Part of a small language model's weights: vocabulary 4271, a variant of Adam for these matrices.
Each number is 128 + 32 x the weight over its row's rms, rounded and kept within 0 to 255. Layers, rows and columns count from 0. The size above them is the row's rms in percent of the matrix's.

# layer 12 attention query, 192x192, rms 0.0538, rows 28-39,91-103,155-166, columns 0-63
size [ 60  60  83  87 106  96 112 130 120 127 128 139  85 102  68  83  98  97  97 108 121 110 114 108 113  82 127  98 111 123  95  96 105 100 101  91 105]
[[120 138 115 134 134  61  99 150 117 142 134 130 152 123 159 164 226  78  74 132 130 153 143 110 142  95 130 134  90 104 121 149 118  88  89 115 101 160 106 194  84 131 169 182 157 105 214 119 114  99 164 222 111  84  89 123  85 176 149 136 120 117 129  91]
 [131 125  78 112  99 153 182  93  95 189 126 129 160  87  99 108  97 168 132  88  90 171 133 128 110 102 100 113 149 165 144 130  98 158 111 112 158 152  63 122 138 148 202  55 112 128 134 123 139 141 151 144 110 143 159 142 141 108 141  75  98 183 103 111]
 [118 166  93 104 176 154 119 163  86 171 145 176 160 120 154 128 142 133 140 132 130 168 181  69 160 116  94  60 130 174  87 178  91 102 138 116  99 139 132 132  81  74 146 118  80 102 120  95 128 145 197 145 116 125 154 100 139 153 110 125 138  63 121 107]
 [110 120 143  98 153 152 148 122  93 215  76 160 164  90 152 121 137 127 143 144 169 134 176 115 118 118  60  99 192  94  93 157  65 140 126  95 129  90 105 108 100 166 132 148  83 139 112 142  84 130 206 117 134 160 128 126 141 135 111 154 109 184 160 155]
 [130 117 108 139 105 114 107 148 175 123 125 142 163  81 102 163 154 122  79  77  93 118 125 121  88 135 130  65 147 120  86 149 137  89 207  96 131 125  73 168 155 111 125 131 163 140 139 166 156  90 176 122 171 125 116 231 127 138 142 124 162 113 104 136]
 [180 155 104 176 137 154 131 119  77 185 135  93 163 123 134 119 179 155 157  94 101 133 115 174 160 152  98 126 128 160 112 170 118  74 143  88 157 173 114  95 141 100 142  88 116 154 168 112 134 132  98 206 107 143 193  93  82 105  74  90 122 141 184 172]
 [157 102 143 121 159 119 116 132  55 168 136 141 158 125 202  90 199 142 142 127 136 175 157  98 144 151  88 128 157 108 149 160  70 138  89  67 109 154 100 106  85 117 183 143  66 135 142 140 138 150  96 206  75 120 126  49 137 136 117 191 117 152 160 168]
 [117 115 139 140  86 137 144 160 105 123 133 101 124 100 121 100 169 138 139 185  78 173 160 105  99 142 133 168 117 109 139 125 164 131 128  96  99 139 115 156 191  73 167 140  83 119 131 134 161  74 107 103 176 123 205 148  82 147 146  47 151 102 148 156]
 [110  91  85 110 116 108 164 101  62 128 119 142 117 152 152 158 116 125 154  84 125  77 139  82 148 132  70 117 143 132 120 104 157 121 115 145 152  88 108 126 102  79 118  72 169 174 163 111  83 162 163 114 139 125 122 103 146 114 157 163 131  68 112 153]
 [ 89 189 135 109  87 112 142 179 127 184 100 110 121  96 141 179 156 128 145 151 176  71 111 128 127 110 122 106  93 125 110  75 135  95 114 111 142 157 166 154 154 151 150 120 130 116  78  78  90 124 187 106  83 117 102  88 121 104 181 109 158 210 140 105]
 [ 41 122 189 116 171 118 109 128 159 122 146  88 106 174 137 122 103 100  79  83 166 138  84 156 108 172 135  92 138 113 182 143 154 155 125  74 151 149 123 122 104 107 152 101 184 122 155 148 188 134 107 132  91 109 107 153 128 152  86 120 135 164 128 149]
 [121 108 143 116 134  84 149 145 174  67 128 137 102 134 113  90 147  98 195 118 214 142 131 192 176  93 148 159 122  86 132 103  72 145 161 140 173  98 141  74 190 130 226 173 178 152 149 124 163 142 143 139 113 161  85 255 130 108 103  98 110 103 129  93]
 [160  72 103  98 143 177 125 106 216 105 146 163  90 177 177 115  56 108 136 115 101 147 103  89 168 127 140 111  90 138 171  95 108 183 103 165 139 123 167  99 156  83 114 108 148 130 110 120 133 127  75 139  72 127 117 133 171  93  79 175  92 162 113 154]
 [139 164 178 144 112 106 127 161 130  95 140 176 131 132 159 102 180  92 104 121 147 112 176 160 139 135 149 181 126 108  95 140 153 104 167 128 134 109 117 133 124 122 128 119 127 115 190  84 101 146 127 100 172  81 161 122  82 102 113  77 144 100 132 169]
 [131  95  93 138  75 161 115 136 123 129  94 170 154 164 144  51 155 100 112  63 108 174 162 135 164 132 146 111  98 115 169 129 155 198 106  75 129 127  99  70 132  97 184  79 157 153 130 161 144 115 142 109  97 144 193 179 144 124 103  48 128 164 162 165]
 [105 123 117 134 174  64  35 143 118 120 145 188  38 104 166 104 105 117 127 109 178 185 148 143 144 105 113 130  99 201 140 111 166 162 121 153  87 108 117  88 109  82  96 144 111 169 117 129 107 190 101 139  88 138 143 159 171  97 107 116 148 118  96 178]
 [112 127 121 117 131 128 123 167  83 194  88 176 145  64 126 178 114 103 132 112 177 134 184 118 154 140 126  78 179 130  95 127 121  64 135  93 128  97 109 130  75  69 132 172  87 117 148 105  82 113 180 101 129 165 152 176 140 192 139 179 152 132 155 138]
 [110 138 132 103 135 149  83 181 144 111 110 132 136  92 112 159 116 135 111 105 131 144 170 163 128 110  95 113 120  73 104 158 176 139 196 110 105 111 150 185  99 137 125 112 182 135 133 129 131 133 174 103 166 149 109 229 156 147 106 114 160  75 107 169]
 [158 135 115 142 121 156 145 153  97 178 162 139 180 121 110 102 181 150 163  84  90 151 132 129 130 147  80 128 166 166 134 185 121 126 170  52 152 198  88 136 130  98 171  91 113 147 148  95 130 105 137 162 123 128 182  93  65  98 122  87 117 171 192 181]
 [118  95 177 102 186 110 103 143  60 149 125 191 158 122 176  88 169  95 128 115 137 183 158 138 172 147 114 130 177 111 128 134  83  74  67 120 133 144  87  91 106 104 153 126 111 156 147 117  93 237  98 196 117 104 109  73 150 127 122 246 104 159 162 163]
 [ 93 133 113 159  86 142 137 143 106 144 143  75 127 106 129  61 150 157 143 158 108 139 144  78  99 169 148 160 122 116 126 141 139 101 113  97  91 135 110 156 215  97 134  97  94 137 136 130 172  85 111 135 174 107 150 139  80 157 114 125 108  94 144 146]
 [109  96 109 122 124 122 149  84  74 107 121 145  88 136 186 124 127 120 138  67 141 103 157  53 152  96 111 123 145 120 126 126 136 136 100 129 141  81 120 109  98 143 139 111 155 163 118 109  91 153 171 136 129  88  77 107 118  99 147 186 131 116 104 136]
 [ 84 180 106 109 103 108 147 155 123 144 111 113 122 101 160 135 147 110 150 142 185  69 133 151 111 103 120 139  75 111 133  84 115 125 125 113 144 169 142 121 123 150 143 117 177 129 117  48  77 147 174 121 119 134  70  87 129 108 159  99 173 171 156 113]
 [ 64 108 189  98 190 129 125 149 135 124 122  81 137 171 142 105 138 120  77  47 131 179 139 127 116 170 125  84  97 128 197 156 141 167 140 100 155 163  85 142 105 133 167 121 160 113 108 152 198 121 100 142  85 135  59 139  83 155  69 125 118 168 117 155]
 [112  94 123 119 125  86 142 168 165  64 147 129  81 121 135  92 126  80 185 113 184 112  98 192 163 103 134 155 127 115 161  75 107 124 155  97 166 117 133  39 187 160 214 175 177 168 175 109 157 139 148 150  95 162 103 255 154 125 107  84 102 116 105  92]
 [107  84 108 105 143 101 115 135 101 174 186 178 154 126 151  54  69 178 151  70 140 193  91 156 139 147 177 124  81 122 166  89 189 150 139 136 130 106 144 153 187  98 155 106  90  98  97 156 135 168 129  94 143 148 129 106 124 136 156 143 109 155 123 161]
 [116 144 137 148 108 141 126 181  99 111 164 151  91 147 137  80 122  97 142 143 116  70 171 180 116 120 162 147 152 110 102 148 189 107 144  95 151 158  74 110 167 127 115 161  83 102 197 111 119 103 138  86 200 124 212 124  54 141 109  55 128 101 172 100]
 [105 132 150 128 134 142 135 167  86 164 141 104 111  42 114  92  74 119 149 124 173 149 157 111  70 103 193 105 172 107 176 134 129 113 115  80 125 194 115  92 151  52 178 151  97 128 175 134 134 108 132 131 135 165 184 119 101 110  71 123  89 151 160 147]
 [103 145 103 138 174 102  70 157 133 130 171 123  39 134 125 111 138  89 160 141 137 137 163 112 131 109 167 130 147 179 152  90 195 145 180 128 148 110 114 115 151  71  99 106 132 175 145 180 104 125  61 127 104 189 237 169 121 143 147  92 117 132 148 149]
 [128 123  92 185 149 132 113 161 119 171 145 137 139 103 150 141 133 122 155  94 183  91 161 137  96 104 168 102 163  93 116 135 150 121 168  68 153 143 127 144  96  52 126 185 122 141 110 130 123 111 195  71 147 130 203 133  73 194  83 135 158 111 197 120]
 [118 131 137  53 132 104  65 155 192 135 111 141  94 107  89 142  87 140  98 156  70 172 173 128 111 106 100 142 138 114 143 122  93 139 189 182 136  77 143 123 115 114 155  70 160 142 124 126 135 151  64 170 135 129  86 213 146 125  78 117 130 121 132 157]
 [128 121 128 116 162 133 131 123  95 155 170 131 190 133 100 100 136 133 115  74  98 188 127 130 122 121 122  82 103 128 122 131 113  83 173  59 102 175 110 155 114 120 127 121 138 144 127 120 105 111 117 184 106 135 159  96  79 146 104  69 161 137 186 143]
 [129  70 171 100 189 109 141  94  86 130 140 169 112 120 179 105 144 104 141 102 135 186 163 134 141 107  92 143 113  99 133 113  76 133  87 161 125  96 102  93  99 160 151 117 113 111 120 149 115 207 113 145 104 140 105  45 174 122 117 171 100 157 130 139]
 [123 179 113 161  89 113 152 108  62  99 152 120 121 129 141  52 143 163 126 175  85 142 138 104 117 147 134 142  95 133 177 136 159  73  74  98  97 107 113 181 253  85 151 156  92 106 112 129 158  90 177 132 142 132 170 114  99 140 156 137 117  77 128 147]
 [100  74 108 128 127  97 160 124  48 138  71 175 148 119 183  96  77  86 140  96 120 148 159  50 171 100 104  71 109 123 103 148 145 120 128 107 126  77  81 150 138 116  97  84 136 140 126  63  69 150 160 117 136  89 102 138 136  74 137 192 120 131 111 140]
 [ 82 124 105 149 114 101 121 144 157 134 138  96  59 107 132 139 143 101 119 155 179  81 146 143 111 128  90 147  80 138 192  69 133 142 114  85 140 159 150 155 139 113 131  82 138 118 121 131 125 155 131 133 126 110 124 110 167 123 114  65 152 150 142 152]
 [ 66 104 193  87 146 103 123 153 115 102 104 107 167 147 138  73 132 132  91  82 145 187 141 117 134 150 132  81 150  99 165 169 116 170 140 105 120 143 101 151 101 133 151 116 166  81 108 102 149 158  53 133 110 127  84 132 112 118 121 140 138 203 135 157]]
# layer 12 attention key, 64x192, rms 0.0519, rows 27-38, columns 0-63
size [ 74  83  89  81  91 101 103 121 120 126 119 126]
[[124 171 140 115 138  49  69 101 128 120 131 143 120 139  95 130  76 109 140 119  93 135 128 115 133 131 162 144 146 166 111 184 126 134 135 102 129 138 102 122 133 202  74 139 132 140  87 115 100 203 137 156  85 105  75 152 255 174  94 159 131 128 120  80]
 [114 138 161 164 129 178 143 179 128 106 100  94 156 129 125 120 173 118 105 107 166  97 164 133 138 164 116 127  52 108 111 142 191 112 123 137 103 128 130 146  83  99  81 180  95  99 171 130 175 144 136  86 157 112 192 105  57 138  88  69 144  85 122 138]
 [ 97 112 151 104 163 126 122 165 101 154 102  68  96 122 117 172 201 171 109 145 144  97 128 131 104 123 129 114 133  84 112  81 173 163 119 167 106 123 162 111 109  85 143 137 132 100 165 158 149 128 161 188 181 146 121 163  72 108 130  60 155 102 185 171]
 [109 121  64 144 178  37 134  97 104 127 119 138  80 173 156 104 101 118 106 101 108 161 145 143 155 161 127 137 121 194 149 104 178 147 107 192 132 168 130  97 171 173 157 134 139 197 147 112  62 136 116 159 105  62 146 120 173 134 140 163 127 161 162 146]
 [152 130 148 141 182 118  96 210 147 138 149 196 110  72 179 207  50  60 132  85 169 184 167 132 128 108 166 129 122 141 150 153 114 137 144 185 141  71  97 145  91  91 139 113  90 129 155 146 112 166 124  96 105  91 236 151 140 135 131  58 105 170 149 137]
 [147 177 113 114  88 158 119 163 205  73 125 156 170 129 127 237 111  67 126 121 125 148 106 126 142 133  96 110 117 136 153 151 141  88  79 107  97 123 133 144 113 140 140 131  97 110 237  98 157 124  75 119 158 119  89 104 143 205 118 142 120 133 146 161]
 [119  99 152 146 127 158 138 175  89 172 150 199 182  75 137 153 126 112  93  66 156 169 179 157 109 103 112 122 130 118 135 135 117 161 149 179 153 117 142 160 116  87 181 131 123 158 139  96 102 103 103  91 116 139 182  96  39  93 186 159 106 109 172 162]
 [153 103 151 123 159  63  67 110 134 143 131 154 100 134 108  87 132 111 127 129 115 170 104 144 120 141 162 126 132 177 166 162  77 137 152  92 170 160 111  91 111 109  88 161 140 133 109 140  79 172 119 144  74 127  96 135 201 124 100 114 118 134 144  90]
 [100  53 124 100 126 158 132 171  75 135 156 112 121 102 123 103 119 122 121  97 119 160 169 174 150 135  98 141 103  93 115  88 113 128 113 106 123 129  84 178 120  96 123  73 105 152  74  87 130 146  78 157  83 144 186 115  38  96 166 130 108  88 157 149]
 [135 102 178 135 106  88 111  79  72  87 111 105 113 137 142 147 148 105 139 148 154 137 139  81 102 117 130 120 153 123 158 160 122 135  80 135 150  98  76 139 116  83  86 157 100 104  83 144 117 159 141  98 150 106 100  93 113 147 203 117  66 124 126 149]
 [102 232 188 103 101 128 122 177 125 113 117 139 162 100 125 147  89 120 139 123 160 116 111 103  68 160 101  90 102 128 152  83 111 132 109 128 110  98 147 152  76 151 161 142 149 184 175 154 131 131  66 109 124 197 130 151 142 132  96  74 132 127 118  91]
 [132 114 146  72  97 125 225 134 107 167 132 149 106 127  99 131 113  73 142  95 122 112 102 144 118 143 115  80  50 153 112  98 147 162 156 152  91 203 154 128 102 105  50 139 155 143 106 134 122 141 142 108 102 136 116 119 135  88 158 146 131 137 131 154]]